Each number is 500 + 50 x the weight over its row's rms, rounded and kept within 0 to 999. Layers, rows and columns count from 0. Numbers have three digits each. The size before them is the row's rms in percent of the matrix's.

# down: layer 4 MLP down (transposed), 576x224, rms 0.0612, rows 150-170, columns 0-223
# gate: layer 4 MLP gate, 576x224, rms 0.0613, rows 151-171, columns 0-223
# up: layer 4 MLP up, 576x224, rms 0.0614, rows 151-170, columns 0-223
down150 102:494476617536513514528485469503474503371513470604536546484506548567503477512540509431429543538539462563514451562425455525412486492518584462547459445571522473497444369492503494566526433518518444485457528414428491438522495604412413475458435518437515539514482491518468520517490458581443414572481505517516449499488498513522531410467535550549495556445625528494420575505468509485412532564593506598491437507434424417551492515511470546515537491603534504434417450577464457438512482392433543525545514535563470432489457536549574451496524489606439520567562402414559483538534545502526470544478480461526468476370492545510479504537555448518402530480504544525486578500513502421537520542520
gate151 098:501445457484553480513536502520493494496484448404501637478409366512470619480609465477460525592473501455570470464502447465507568506624531416522523507532555518511443531453580501561525520474503519566437495552517529540543462448610486527543479545572506519501547451492560387409561530469476600375460510529457492535560519488496464384468502592493498480513446447502471567436448539556534586515510512476387486474443583386542442418493538601511473509509519505553521491515465481498541517489467552456475531516530500450504413431534562547491514546600547428495461532444393539545463467459464544537478466431447486528529497556588515486476480555543463510508394439506466549493457574486468504546411
up151 099:464509534524401510569484502508518578580545531402479500551498518493501439515588431405548563463441463502551383472516587536430419423524561530450420552431476431577502535448495462449511510512554569475503484509597609519565538515602568450532582574519441508495473462552433506475531502518469483512424574509594501562429474477498559529510486538595501512437482468582558543545486468533600525454482545461483576477538520480511528501513532488527454483439464460438530503417488572528511441533457514543504381480469409531412502556457501513512456411413535491482505550535567527540520493464521423479595471518440463420609532489449441438479445557498549489566503488401512548489598521618490531451540
down151 098:551464450504489559456563408583564525495495524491525478527477490455585431411385527388521476555527503532525489546470512502562508530436503587507535562489448506505499460425480614523508521579534517505498538514424441448446569503457484530527552467508568558503549528486563574542504570546499508593491451608466488570534457504558471496595522456532587477465513372488410465580573474532515542465474554485497466438533480615474550455495440514570533618514525458433468493505415518536432408473453524479463444497393545430476486517497512547406509527408453487488560545552527416493503546411514529341429502499475526449492443531533479570453431509518571495492497540564578471573475493436447541516569
gate152 094:525582578488542481491445531492545560522459497514489492406461404519384577513549516545561550466361459415470515489450511451499450542534446493465461478526462475532510483563514467450546440507565541524395558519483567449489537485590518504477443581435469568439536426575494477517470531427469538504529509539565545516539517524441420529473502594554446514464454527516421444530494479514463530484490492507403452467518468496595503506488568536425467508479443411503479462506503451487558532531552585536527526501551442458531617575576518537499473528505527492516536574568511461492442419339487426535579488539486537397420627506425543498560427512496614500441484561420446465447420559501470437444524
up152 096:631602474522448564542595507518465450441451504501498448511505486525475510561432434490516496529521437484584418532382421443531430521557554484548514594556510492459444399512465409475537447497491553517503534587477529416545500493568584501495550477555412497436538432535623461561458488480506587570499478468539488487582606493491477515540395480547463491504570519539497598517453447509456497508556507529488461520530551564549453505570650430569531519521532505615506484493533525507502438520509513543489486475463592540465476573552478437442532520514508479496533513566531577517595583572437556451492556485429444481501548458450480487480567494459513570437493477578573543487429436477549568483584
down152 097:479529467553542462470502464425422437566570528513515548535559445543506565426474507533453497483538543576498559411581552423576522496561570488518389572549454476558440473600523488551507570550487501536448480494574512433479479503516481543494501369481588513522613500482546567532567469524474392510467478486555503487351493380490489549454463474505497457484482535507496422559488455429429521473581523566433466512483612529582504553589507569497515540590511416504529622428520487460470503488494420522372515447538521483440457464517538507423485552503502510427436559520432481545590436525480438509524522590590520505497492484497442517496604482514493577543543507499486429561487480447453502534520
gate153 102:488517499436560553563522377616424395495552530377476530562532505450437536456494572499473548537534392488472521496472530566601529496464544591553486511478437496616540521529459507516473541509521514480427505505462478470555491509409436499487551502532413551574494511528544565504505461473581567471520499518478490463479537393443511548354496415580410515449511430540513525370489517427476542465500531507438433515417504464485482532458513418521491498465452558471589510556628482520377462526568572508516528444532437504484554467510504533530542531485457561516578467482453471410513531509555571495448403511572507476491472444530535488485561473437604518488588527529537531531536498516536586520571
up153 104:511488432519449485475523562476488471467481614414465473515562486584576398519538520441531385607539611478603511520485510507506475492536540446537504546580575533467532516511430593393462467455458492436449458479456523519533464504519407587465540403514543454479533462464418440542444474538487475483476486446464437567500521479548469444557553493492517537579483489484487502527496506489507486518445454509528551545499449650585456482565491406519451491465418551456452450462489603457504505539369431506514559529521554479456493474446531527395478494541549501485424511512547447450469444546414583535466556621551447436453525446445505471500432467499543472525494556564433588483508603530547467479410
down153 102:519449547405465457473457532472575497429436461462585533499550550528434554501443531514551424559424478479561444558539567439548444459560498524586435596519490477495484411480550488549440492537549513425523529520514590497563509412508516467481479459503505472522513483557581439468484436526488531478411504494562642555577491507532487596662452577507498441511531458458487452482506454553444540497440480475538558401496517488440456508511574486467554397530488445541593454441532511568465406575445494537452548502400491534614561454486510476425556492515633502430427436551513515563480491477492478485517522517506443396561469589549481490475521589533473463478430500482512510560448495489501523413479
gate154 097:478474485491531592483460439501465489576402509511547541496434539470494543480543576469464500466495490415526536481508425545567569460532432543515443513407477516512433535457585541469413496519478525513511454472507486471562446492497432404518435486520529543411466446474418511500495536456494461470448431540441534422386576484489516546457491449472515497499478497454534519464517483446463604528487504484446418513553501400445538493455499479554494360541623518526502495568452462527523451442562493492514461535523448539421509607534526533507455571504567435574499445576473476418422541456546500550487540431506508517480428543373402439422578446430545509465426549408519429495575653487515428492421
up154 098:387463510614553531438532580601421482597524439555517465479443527462416478499521506460626476420487592529507509556476490514562508453426442488498504626464520460430541611443463592558502477466504478471485539433603509506550516547489509405507528445483510495453442508428501458405535471550491487474544489523534519601579445514541440496581462547408558458502473439508538470484565528612414502524570481565459517470531544588506541560531543478456480518492428419488560475510484504489481462371484377548494569474508499509524470497569501543450417528517515555517571448466522485437530580408459522552539508564523521531541501520440549490520498555514445508547453479475577498532536526360545462524488
down154 097:539474453536528504583595498559533573448505531469490563511442519541572492480452550585436514487519534460469543550538454540509519549425476489568531497506600582618500491561526432501583527495493494525502449413494451526470561526545513519520424431487552451406522498498569494494503529552499512473512505597442575446554459489559425498419441459434628457503484477451520420500499547497478658479570554457624619505391394480554479571546564483468538512592538508453579513473406400471439409537434494596484509538483519510544474451484454497484506417536487517594522504571450501528407537447506487503553512420558508543475520523568535503556497529449569513563484501509445463517451545517545530482572
gate155 104:435421522477416523487537505479510505494422596447530432534455517519436559504481471473573480585477560500509576437437514523522500486448558528579577532595445478514509598476547506428494345544556451549442483443525483488511474458518493426394495511588546580451519481541500524506481511533420518500502456582432455560518554566510540558503523501464512442517524566527384614438476570479566576467553517413494488501419489552519540490572422572460548513429465509518443469492539481533538461443509531479450566611462499511553618495523439547468400495495470492570447405627447527502451446471512503501411572570452445582541484563492443497488515562420543507517586467427491555497535505486524489493555
up155 103:443517445404481384400550441454439571447489549500534485517525458512528573575453421506479491468485481377487467491544563564477421482498565566520467452510614470545540466488441543463517450541493463430478521507460495546401510503461444598577452452478559483517438546536444527561506485551410550582466536453503404492586480599512536472490484577483575476450581463537412452501493577449466526499591453555544524458403458498540531550499505541415538503498512493451555697546485582569531527489496417449498495485493544445548513538517431489473515501544463515526531550491584531459546454436559567528505544561546456433461537507503515506476558493547452486565539371482476470531592490501490434459547
down155 100:475476490535465440469436529485570481507501528534506566448534425551527425463481498397589456490523437485546443561438501498620457533475520432510583531418478559473518478481533533524556495484490447449569426474444504485463507426601504508609470507456485497547504607485492572363502521449548532532486524479577457458564505518511436518580483415464497449556538473536453448533574520565505554531472574547502473559450475503416499429522437433515515529429426564489542438419555598470522463564539490512573510506603476563524556442473486498508486429557447534514560494450578498492421604493396509458522548501528556448505525534585450546490534410495385560545545493611463588602444508420476514509496
gate156 106:375523537417499521536510452566524519512519566461540522499492596521390602456570538486448551564543533561510559500491556540494496472530551451481432497540528526502554474539483512481459572391486460631507481491405552503571511463416440435502505415568455594570471515521570522396477494424464457467509428453397472419518531463461448476446481550466513584455498585513512485478477566482506521475497543456455589495450473470414521419497560506538431492591500510451418551512485497468493526481490594384441440579508502471533523502462459494533526533506584500457545514577459465466501455524437433424424560513594496614505488503498492513544469524559531647490573484497496504542547548446401452437536
up156 110:502514566366455509488449494625494594497573459488428485520448521598495581576491516407498536531593516479516436476402473605475521492474522386511465530561449442501520446430526430520531535572511531568508463572532503469511502420454488550483500562510459544510506483552580507508500564468492433545496467380479472531503528433579481438472525534434431510516435501566525517481492487417528524463471510443465497379442507473440521452513566520542483428607524599517525563427487521531463445447464505395488527488519532548425433435438504498553469537492567555495547432510558406547518571541462444532494473516604473560521552511407512596553438492457566552444540500572475562474531536597471462420514
down156 106:575553459437444443482459517538432562446622509487417569572428515603458537541496500523445478426514515373534509520458491503397417464518532451488440564529581549531538491485514444412541497549573549487438478415569454495454580479515558500505486462516451551485497422544448511452469499502489586549477494402501477442441451499506485484451555511474467562530495543473526461469535499463587535462500540518517413474528553544542524474417505517448454457427517556541485471436471512507464463595530383534577493495514612475419486453417594471488440448540452518542572499504530556563443441537517462557464409574532444393515543571511489576522537468482557535450557497533522638474623430517471532502538
gate157 101:452486501593561636469466572476557516488496447575519454454463516484583466483508529543520465424565492475572444490393501453559495494543401397380489532586437424498502396539520441539578488510505504562481513466498559435552540469440470531486597466456478535538502564550534493399430499439389509444598516441468555546396520582485478447550405482497485483479457478476539532485453514545504450496518469425440519509550505499518522594497465481468489431526442516478506535438492598605505548496452518452483503510520505435523465521462520593427550436353562510412486476486479439538426489501524432488445432505525575418437549469529533469425586531471472521564481486536484500533444439525456517399506
up157 098:541563490576459551572523467507506463480547516495433444461561474596499460423515528507489505506454517460479506590446487534502508327565490498479454460517500473439417465564528396569537540544501414510533608530506445508486455505491514444527524532449477476519571560509638545499468487549408591518595428534473565461486496634471494514570410527548420443516483492498415519489624534488438511523531420478480523552479586449404432537403512488521495443463424438543549552500474543586530469497527514557519464578490599511498477483541521518458436450494533551451490414440457456551490438541566446556454505425521452511539522485531531485484540375449491600476543543489493548528495483438506403570474
down157 099:455526460520541548567489473527422467537406619509561595508485419529513521561512484484560545502562397505456453446529596496413532471611494515513544423483465504454596521459544570428443492471402509539551499478609475463455525570525471506501447505486502463413497504527435438545444477510476502434589583586549497472485577395595460513470545468494599474503500538439483488518492520406471514456549487432507527578411475495515517449577486496437519500554481479500510474532532472566457548605454485437600541502452466559519509424500586512450423496508430483537558586510457551576485554573465464539434583631477552568527494481491528504587496535492475493480480491443481394432427545434537456478520
gate158 101:550541547528448517516479577551598454468562479539590466514561358535536471408501490506431572480489509449576465427570525553544561486507422489521496427498392656451454422521506489527435491485478500487468554465503442468467434573508553390533472470503485532482517525564524454462520488435425430487518463530454446479455553524409464429609516526507398499521460536529517544459533534447589558478536441488442535512508432606531398517485484543503484475511535513519401543476565397479544509516518423373491552529506547462503476462472527482511472514497519568523507480505606534484402455553532463547452523551544468583509480544466537507564573473538529511489582496399456505522502466380461400439434
up158 101:435481603394473517491502514598490483454567379614487526502561567469544442483571537450503509467475470534438574527493509451465453413518528537541426540545488553553457447461489464539533595476616506530487522511542553494601498520467580433546455529554582519486456529474527533488595463496581476564452552422554492467597508466469490486538499474539467481426555510503492459434506509565504453532484442440417462547509445547400501515534583535500558422408415438520509497475474484586441589500558432533448444592523391424472540485471506507509568401481425551427411515523448496447529478443442420517417580513584538473498536456504499483467441514569540540437474444554539499482487456447492494425543
down158 100:487436479385498557478426477580534420582563478529491501430478468452397533469485474468531529551436484451502479450577502502488462402425478506427390452503481474448548520562500502633572580440512447456527508434472534524530531581503530558576498547593538599485543630582455507463526398490532592482551466503564538456492491508534478435600623490487460541528526483449540524542491544570462541433515513514470498484599437527413506453503526350492487474486465543443560512499471508472472465546475473523372523543558423496492470557607514537469490484489496585571481515509441542535509462454494513441569586542472411454530446520551447501460541427445551562473487522504528509517521503484546438501585
gate159 095:488507526462638531482442533560469472559432597547407495548448423438497529565527554459559485432432465492583432440533421514423536398500520494489432551457437565477465520485525530432394417435546495460487433433486515597482513474490514562470485570520561468434515440451483463473424524590526467543453519508503576493415509463504511560568490482432551431547498525501489514466386588539546456551590550501523445482571439475536470455413517542465418538523484499473478538458619478510459529513515477483457429537569490517467523506541420604465530500541427589454530561443551492445478494491530455622501517495492443489485400570460460495539498568590460500459573499485518560429505571483507606528549
up159 094:413439514470508418434457415450520542401509489515494563511505560445494591512532510446573463536532447547463491450425462545523523453472528505524578556454529570526489585508427433458426451450543432481467470550570493487487511558476524441549566574474473480506428384445503449487508472562489500497500475541550558476586478509425456534494460394548490562474569557530478407514551471415502490538488512498442485432458470469449574460490466474595517463499534393584508564469456533436477438467465562503521386603462588565519575474433448496601501501496635460525451566471474632537523476569536422485568472486511471520552473540539397557484506448501523601520487461508539462513453470531521395565497
down159 098:504543448620438521492568367505519495505499430501566485521452432521483417570495535465445474481479597527514537531566536356540592448507523558536494554468523522504473540503546537446475515530457460477489478461580485514425497518472508467463543471499490547509442542461485533474527522487515472513575524570435517500566582512427505473508536587526506493563478447497413513533382500534498531467514552496470556445581546417483572465463406546393534543485510482498528442535448567493527458585567444459535457558501574480372437374628503426555401502516486506518501540519438510400464515440596551571526465511423566393542562529520469521560534509498458490534557505464569580432406456472484466561476
gate160 096:533517500413554503431434479533470435502477549472509541545524571546466476475563515509497485550458502607622488505586514558444595588477478423442516466615510509514615422539534467484539444399415423440521461451483426474451485535458476505548520504592437456561534481510558476456474553490568569461530493501517481623512435510522479436397418454516446540519534494514474498458472549590563442510455477474495540528499562453540490509518435491514524501501581553462418516439468459497580529523428469529470507355522471503502591420529569539422534505451594472447483453413500504432469491541564550480512491501563440559518518533523562480535541604537505589554547482465533593481410431597498541441529
up160 099:384468549543544461489589521433545515419449535512542561462517507476560526473414467552527475419576480529529562601529456563461450590539378567484489566473548466508458522533591427459475469516496517570459590509422530494485508574466537469475489488487515518532497494419483611472551483612509536548520438435518551479520522522493604510501572471605480485501609482528406418477505538382544489528584484500479538391529451449544536579529517435459494443523505425561485478505500412510607574501514493470486474527562455520402492495390453538520505526498603505490610522521447588483458473461535528449449529500469492496501552449484587510469522557496494382541519483511400495439549507538428481537547
down160 099:385497453492548498564546473446474435536567406470600562546582605462493475474462533516476482569502545464498509428602479456607470514541476529531438528494450493468530436498501551556526477523528539427509548537557410481462522598400367489476524500513496577527599550494477404577539496482480474433537465529553440511447404506492443462514557437537476431530482525523594496356414521447440474422468559458491511444451476572424493433523507480560521507493481516475451541575541520519509441525398469514443518503488542532502548493583547574559533560411443519433445462435571398535512446489534546489555548491488523530507483412481511504586502442492508457549499413487598496525571462537523470545582
gate161 100:453525584533508580481537479547502477524490546473449481425480582530430529508599518431556595509515503531470523565493542560494537500512450546576491470550508503578598564531545494468461538453507511461417538539386519410461436500501501503467537505605410536612476480390511500498527579464467488557617493493397460510545482497507433557532419511428450536539555491528488469556425393513575458468513491573477553458427431493500472502471414535531548470477534432478448518606442471473502474453514484456467440512600479509479533504571542440471502493552528596477524470568435571474513549466474659493499489541551346442533497586557512504568465514443591562539527447496489538441550483463532555545476
up161 100:422537488561574557445490498535524533563523413536618523537410595535575510584467485472551463583504476592496540524465531481535513507568478564526595412494411483536493579470478529381498593520533521485412455607476536532523555456470573529552499406583458539481498452519514422463573505493422430514495456509482492532474560480604433483495546496516524591442442440502443497557462446588514437545584584553483491497485461558473600437493516577512520584570500532411586503454440479496508451486502486494528519495496502541497496397504501516501521411530480569460429613529480528495403425476449594499532484523479483431571514523515524567570421422487462450548467472543452528596546470475517526497503
down161 100:539508588435466425416439553518535478515544403558435502496514499518534488580511513472540575409496485531554542557455511567439533537453561505500611462505403488393519471516545464520498449462570617466473545445524578469462491551424604517568499477396495494561511575546473519530491527492451500472428530533557485537421537512606425475619500470462445506488449491456554438552532384450513530491417505518596481450513475484536498422515473582518465551549510460487464409465516522559472488468487552547440509496569481511565504362506542438562429514582426502484426460467548546526482577501547476452571501394478508467485619556518511500463514439428525408446468582454452472427492451510508484463476
gate162 098:505499465506460430492584439558482463425481471456527546429500419529442483451471566395468471432528469504559511520523506489490475526551421495553423518576432496564616407477465466470444427490521429427466497466492405538483466458482409460449445542504562461559439498442504433509498489588517557430513452507503420499409516603444584477583567542454417532500568363479460499470375471531534588474556585483500493510506481609504491478556484464471413467447523492569552412441454565531512492493604565365503527550535503451463495487501539513551571545536493508480550503515536525438491530485441467493510564472460451561533559399506514561448512464572591454505564514454448536436459531558473541540490
up162 096:512426549478444566529508554448377554465404502467567475574478493486441517593524553523451472550529492505489393445522527518479448431457516384516525509612450485540485489461525511563544450579442549547522522530532554477449506386557519496498461482496591478497516487559481510429534519511516446441405475471572570566527499456501407541514464493521536494430517510504548447543432438617468435535589486545528509509478402530442548441482478498505416466514572549421516563449511545444608602533513511439522465442544428474473489588532637416453514570482457448462446392466547500549531494566411464548547402449518560552488492532494524475424457510533564557594499513598509489533514472484490525519476
down162 097:559489632537544588519442489484552553563533467428483519481486541463441480409623434524530534400529551458467514504520413496553546374490519475539513517545450417538455532509493464507583594477553551494529513432474546514488524510506484476544471606447483566596461475481476551524456452470506473504468629457424500528459471510472570479580568546429469481534519485548454504416561552388444553522561494510486452539480413467483481403493444530463453504486500494513454514487432574491511489544620532448350523413465496452505467513536435536414543515513501484498530543460517488525480470589568527418448460478482447350450506486507427554468527481407482552487475490428489479571469427541468493433415
gate163 099:420476556441586499512512405503474491562469496541532559453500424453522546508428478445525587457626397469538630537512419494470500472513421553446497522525511489507502533567494469519547526515588450468429468408501440322474520534514488400573434540523465482557441520432487619521383494523519478525482405470449456482447491452533531556480438440421484538539478503471515416464470468493478561507558548504398453514429482446441568484441482550519587428474492456419441459566462469509562513453435458445474480489424469491546565423573457441566527466449513557592513514599454455472508521465452429465458485511466431537474527514485512441440442465470532554534563492545497557524442479438476505477552
up163 099:446520423474545530468505583452420518441512504437557516478564455513605477529356464480483422424528493541424536451524453475526469549570491492465471453422526506436515511448506482566361423578521511496443428491553601416460520571492581553479583438429472557488506534545524491565385596484443522508478441416555520508496490521494473484574544490453471528570423545575468497553499521454517439568539454486510374553461511510499451421468516405488574505532402597434517417433444520514481429460446578524491464564434457465550458456559539557509527487554504516490444496476481573478474507537488498536554423463379528491473506461477562487500441523540496466507439510601498504489532446595472420480504
down163 097:523480481512534401537452549457452493502455455355535473430499532591546537539438460521451474504510499511455516501486394562528551593461536433516527458451466587491451482489458511400447525385482434614525481519542491474547474466577486471492447409508461467512566491594530469416482598517422519575525511429520546519502508493469443467523403495513467512535473432518558487479441507547525604589454594572572447520507534478529470448494426453483518548561499458576520453462482473523579476417492416528587481491543450493475496526455540536466444451440445533481508535538450494485578544410542514534549517631558652474427507558443533516449482446494509480396423516476459500440527451509582472483588
gate164 098:507498506439486619483485455555478473518451561590430448379413504605476504484539513426509428488429430495471590430543493500466517486565555580493418523496476526430485394445553585491459558532526523520577461471552447584504495445543470484461468509543470547523495534431514586338545488479566491426507480568444481569449498450569412447537570485540521416557501556449568524449527490534436446445578516462571497455426504556512437489457448593483437540553471468452477571548414513414506460543502441500549458377504481532511500480516525543480479484432480530552452500513547560524600588544530489420501523563428471454461507525572541479560445482496487528380494524477495465476503443458450497529429
up164 097:441497482526538528439588511472459546442492494505534488494525429554584530510443428440601525481564550536488590447497461552476514561441521520524576513578535541458488576526580414480544462518602531523452532525548499503564544452487434451569471433516498498482441485412463519603445522488459557518505435521499426476488362558507428492530549532458414531469505496422515421520515515469459546492510472489495480533531580564590464484441608437537473488467552557453525571443508408518574462461431461508552508514486501515415532524564538438408437477428425444470530454408481494438558534504473500572532531523574484481517512488474495488463571484603618439363475521517518524510571506589582562633497
down164 100:462435555489425482472455448483556500421554458527532573419528593408460522542534512498390543600443500510447557463479476552507527449484466535467526472396500543525433525451405450552505489491454503531518550532481571576454564517542518543537469484474520607519508462548484508601513493554513496435516576467527573577522504539526548472463489543417553466524457421453529534518564410607587449554472410511500469548477554594471486479510437499566563485458460481446452496541436448575417536581465570483391462545561542571551479477420410612531527496536490479508524453638446463493440589501539482475480500475427483523511567552487506529532513507444458543498439562439494438467463518648465463537476
gate165 104:446504554429542580489486501439530488577510516503428472381541541507425527487465442452526487432572485556424489559495572470499483475501510394508429440525441545530488456491548529584519510618503466505602460498482432406504445527522458551534580449529531521566458479495453520415486544463529448541539507482499493599531596599555486530567494461514476544469573485532548516447420504422453450547542603483556534491475550527560523582564528496399527481488479470548512550394478544520510445471444417527461479495441516530536427526557458424454425467399515606417518493551517507474477466549559409539457531541553493402409578569521502493567547596473435469499447473487520533429380509483426477512447
up165 103:511543511531472609541501482439318441385413434489454526456438545549551599507428466463481520510482484436370469630410508530520522458545453462524505540520461534525523478530581550464505475497493402575551546492474395485526487433501480502508520457466561497520469423498481534497457645455469435477516488413581494437409512453538460519480463543480526475539556468500447450590457480495524465449578496492518467449471468463522493501492480500567488489504527528481434500459374556536438586491484465578535536516419458555502442517558523510455441483480518467493453468447536558533446462536479513542512402544506512487558432559443516399472613453559444558522446461462463455431481612516525560549426
down165 102:484457510400458526514421448516547474528494441559430568497500466543493531473594496498551515534543447503580408544487543623470436511555501482538477426434491491450377479519557428491512582551485485522464565434481610468492454558564464457521485522528483452433530605518491453565472426584532508505470464560483422438481501408423490528523551555582528607428499448519466487527585503474518550520446451530477513473496477483512506469361569556484595543477426512548502527574490574515471503578494574506648533529478428530494550419433592486524510455462408446477442484503498593489505502470517535595572487460553525593575509417408469496456500519502485421492520514484540462508516437558458475578457
gate166 104:373589504434548448454563471520579464406534491533391487565466473539478544486477484557481482470462534527582464488515485494528531473490539518594464514510459548403517498613513508414462392505503449482408568400504440484485381503481515472438461448521462451449461424599516497519504483496503542532465461443508405580510430605396502395474465487506498502485501480586498568553453482469489462455492515439518624506481447493514494422508504434457404514469533573526449527501580447493472440486393428451516468478489527448561537571567428494475477476561559573516584547489490546458519455468491601466528516521460511496551463540543545436504535481422546425493548551526532551360450571513485487461569
up166 105:374484547531491500458494493485505545480467519597580424473485601517425436549513443502551515541515550560459490485496505502517545526517501440506541485500494515521470419355538534547495501506514423531520509460481459549519492505397597401506484443604386482508394419400545479494565509507486483485556492525556436527487444584469542497558484440528530515575477407511468448514515471502587523472447524526480494417479598510509489456578536469505453499521507468419558448512536471597510510509507438434514463475487516604540513660501561446465446499606485440575541478545508452420570435460567533545380492598461483411421483497452553445486467381491553583570491535459514488509462500500558474474501
down166 104:466432418392492632398436543409562497471473486444570521517551483543510420484549483544485470525430528484516518504477449525553520498432479547456478549529514498507548515429482508494554515516421462468474516494368473432496468459450516516453471499417481443412481524512474470492466549401531537486477428416460570538535434551469525471487467494524514477489507567394443497489544499563533530461501494515548488404449444498470566454463479535524454494473415430541405481513489524479560545433504476470680575498494519481450557459563540532541521458595485414408507535529440499469494455544473588508574492429598503374570387510465526562428468519548408543524493530419512623430515575498506504518528
gate167 099:462525481493443533452568507510386624498508546358452410600559554509485466430466501512436483569478424410515512490554564468458431463489477597462598606500453552501481541465478567517550487603548484582381521460516495531531464423479505479484510499455424466516457507627483557463563471451450562565427480496472482582451486467517551555557613460481494439558486509512472516442524528477428489464474508470525510474427490452486517391558524569511510497521601420476456477489546523531447500512491550489502391619543504542475444494534447514465464438506479527438519494508569555527436534413501466536515535460597488518524456505482516498372541504543481519533449550411559542409572454430455470494506
up167 096:531458461493453482486561469469456563514598542496368453505438530509546573417512517425560500555449433431470448408561613421463489525549480481545511440560435598503476470587518506571438515531481485452536444451535532521503455474510494497461478638478453550474553552474446513516515471537548487478462541541475558482617513544547545376513492508484467494433513557476588647597506514476494501532465508459588548497442533543591464460474535462475467445489516573611547393568502458401551510452474480488468528414428501512490562439540553543506474600529487487528443531458571435564501515586456461505440465425430422465481447543433406572416538503512511549486535436517504476520471519491491484488534
down167 098:437471477564597479448637517546488478525424460500586541418486536487614546385505457595518498518523563541458532546394508521508520394469529577500549580494478484584490493470412476458448534445445539592543548569535553443539572452555526468440529499404512484512464485503454500458540487460542446511527572598519507507517544438535443530485539444516510508612477493506481515511478477539481501506461380558424558561546430448503491440496474575611524556522521524518563556440515563614474400472529520467505502513469503459368556486474528524541476462429551589534549537467453451519492561452476558462464583497441567478552540534505513451478510456522470481536503590527503436436430600559527439429493
gate168 105:565630587421482552502443512493508510548555433566519487590479511514549438466549615600551529491446484430527504541528501477511633472551471446564478408493452476533579555504488579551476447552501576556508461400592539489554418456440486498504498454483472429487528492528421463472431493478470556561517478494484446486453483569518439440595544515509496444436527597543496448453512479524558451615584504528543487436464472449563410451414472545404580538542447549483506553509462530516512483510485582438485491506564476495443554477501494424460408516567565520509380514511583532525522394483529609581481526513490443502414504506506510450512515586509493508473534422410473499448451470440475493523465
up168 103:523623519481537461486494440480430502554502481555457468457533433518386431484451499480510496581472538499599539506546506551515508451552616400431429488464550491450475462497483510622453513481473519403531449539458529511474510410524410451508548488583454515438589466530449505414521474527543391493541444447459571470521538568519445504454598548501481455471508491493490599607497553514402528491615521440525475540476480413511544457460581465493437497454447580415437633495444443491476474455473541539519493451444545445445524483505539475419555475593540492493438521428437498500508353520531570535474436432517528499525478530583501481513459432577457505561451516422514495519478495453492460428485
down168 102:489461602476536454435516396428605468445496432478560570545496488618541515484580514466498463550557443539496636438518413495426524458619480467551532484459444530484392455572562510475526478440543535461518509515564415561543472476557441485572388470534558534521544458450514525485440482475461424531558484444493544493600561496450451520543553451567375544463529471436474573494532480458467517468477590534473507520514563461454475502498519485547486470448498522549501473376567460544529483497475500529651490521426456560503499472574507430556590467545532593525545515493541423490519517551490470421411482483519459577460494454496599511500500549498487506461430444535405461542479533545465500514416
gate169 101:489469443532549530500518521408565446472604481442499543509424529429471597486488566453420598605483494531493490478525581450558469495490480525475553539479492464532571421442480441546482458517504414420476497566497572595468550443486450510454402514430483463486523494548365558467541500506503484479627419485457503440472497503509548501545489467480518459548499553494536436552451491591528563467522501487449541475466430434549497459534587520506477435497352440468437496563484510478487499490484547424483443442475422522527579412487604597503588447493543507459476542559513468444488525471500431509478513541504524448437628514465457526575470373478560436542512589524426563449449574551460546519462
up169 101:595496416558501466470466517470497507522514517476488401512457531484507488415456518585468458675513442495521476517503518529549476521480532398483586505450503492498576546452517535551466458527478552472504512543468594555511559556488549514529475393474540494489556551527527507448567498528550573549521484456366410515554375527440391438483500476471459500474575530522454536475432413494474493567620505388481474568438523531516448469510428590459492465502507466458490530469514522587529564543506494465519518573517432421500553507474540546567465461506494499501569410575448532579377417398502591437502492467473557491474604503490480566517423549498488531530481464486452502505476473519383598449449
down169 100:554531541534489560497520523400563494409446540518489511544427484474500479553542403529526554424566522479533465541470490521526584566561476579409487483512474446520445509461438557394492470491463498509542579542534463431509487558530469409572471484440499579494454511517441550432497532600478452637511587523561514540483555470482528520447510623501502510585578477486532451453493509496548487571482527454596484391537467448519523514501421432459531558560487483470512515519483613449525576406440473486581512458530387572552414474470518575617583453458458420498426468510482534460561480556489448486478531456526590541489575508541472555551520518491450519554598557452533468573448454549422493520447
gate170 099:465504504471583465466583453555551500609468503521540397559623459417542512450509576442575466404476470514558533527539597574540505565595490541566444456589493474481492594501552515597428478471539487480413456567517486479406514519543473551488513545590537562449464475549452507505524539505576485495534478491501511481397414514435522576507511500551482533461464603571508554436492382405497535592573451506467423502567530533545453533560541510462541472428443546460468476563531496478533531520519498537493560418459473436527577471552509576364495493525595532479510436517512521455513477480562492513531557512550536494532539489418483476462566530485524567451547524438503614418469571434546494461492
up170 098:453494471549463512490429508438561451507483618510453494485546482503461510461424502467532483607529469400541503461588543503429430531541490451545484512464501519536506427543590492572383540529501553477564471463473466443531513520546504472408440497465445538614471543584509485438454454470532458490439483528428477510554475640486544466443496599462446494529437539577548416531446543517515521415418536470369453453404483530464493513557527486517493510473495518471504518605462465475531412434561390573433511557492421455441513532531498530533560576439491496594556423506504506502619487443509470548567516477429459463391525511506443535462425497481534529542430477556443456418482464583450554532523
down170 098:421504556476546464516539466514486412559485492539555552540467387508472532542456561550457443538497567489492458376530552466462504470453489508515442517577542531589527536445473499490515500460540468533452506446397480427528442478479518471447547495516467537542479426472484527497574494539508485490455518498556510524509426519431520585414487476433608550540487475512549515558491543477462476490581493640465487455405433581527513558475523344440529466584581558460488512441464542486500496518523420466340590498568561510470580574543557469493515512357506595516522505534426569555426498591497564588478506536526362591482542504494549459511539465512445525548470515509541464454428466476482535528482
gate171 095:523441424526520531565499469470477441513497462509507550479425536450499444464441444516450508479464458511589497491465416495526560409445499580453539543456493562549543455457499528541547482480548537501418472539426540517529428358574512473483408505501515580539566449519490510504477569489435529408459472508510460453478482543500537568462542462530614536456473504531464559527437454526403465551490470544455557470414409456451536477503521542462454444464442405455511572376437481580481571415522492489493374499548487491538400521544543559490477451474481460445490512665420546465511516457484535503556609450536574458473607579511456421542452419526502526585442449502562539492584458484457524482514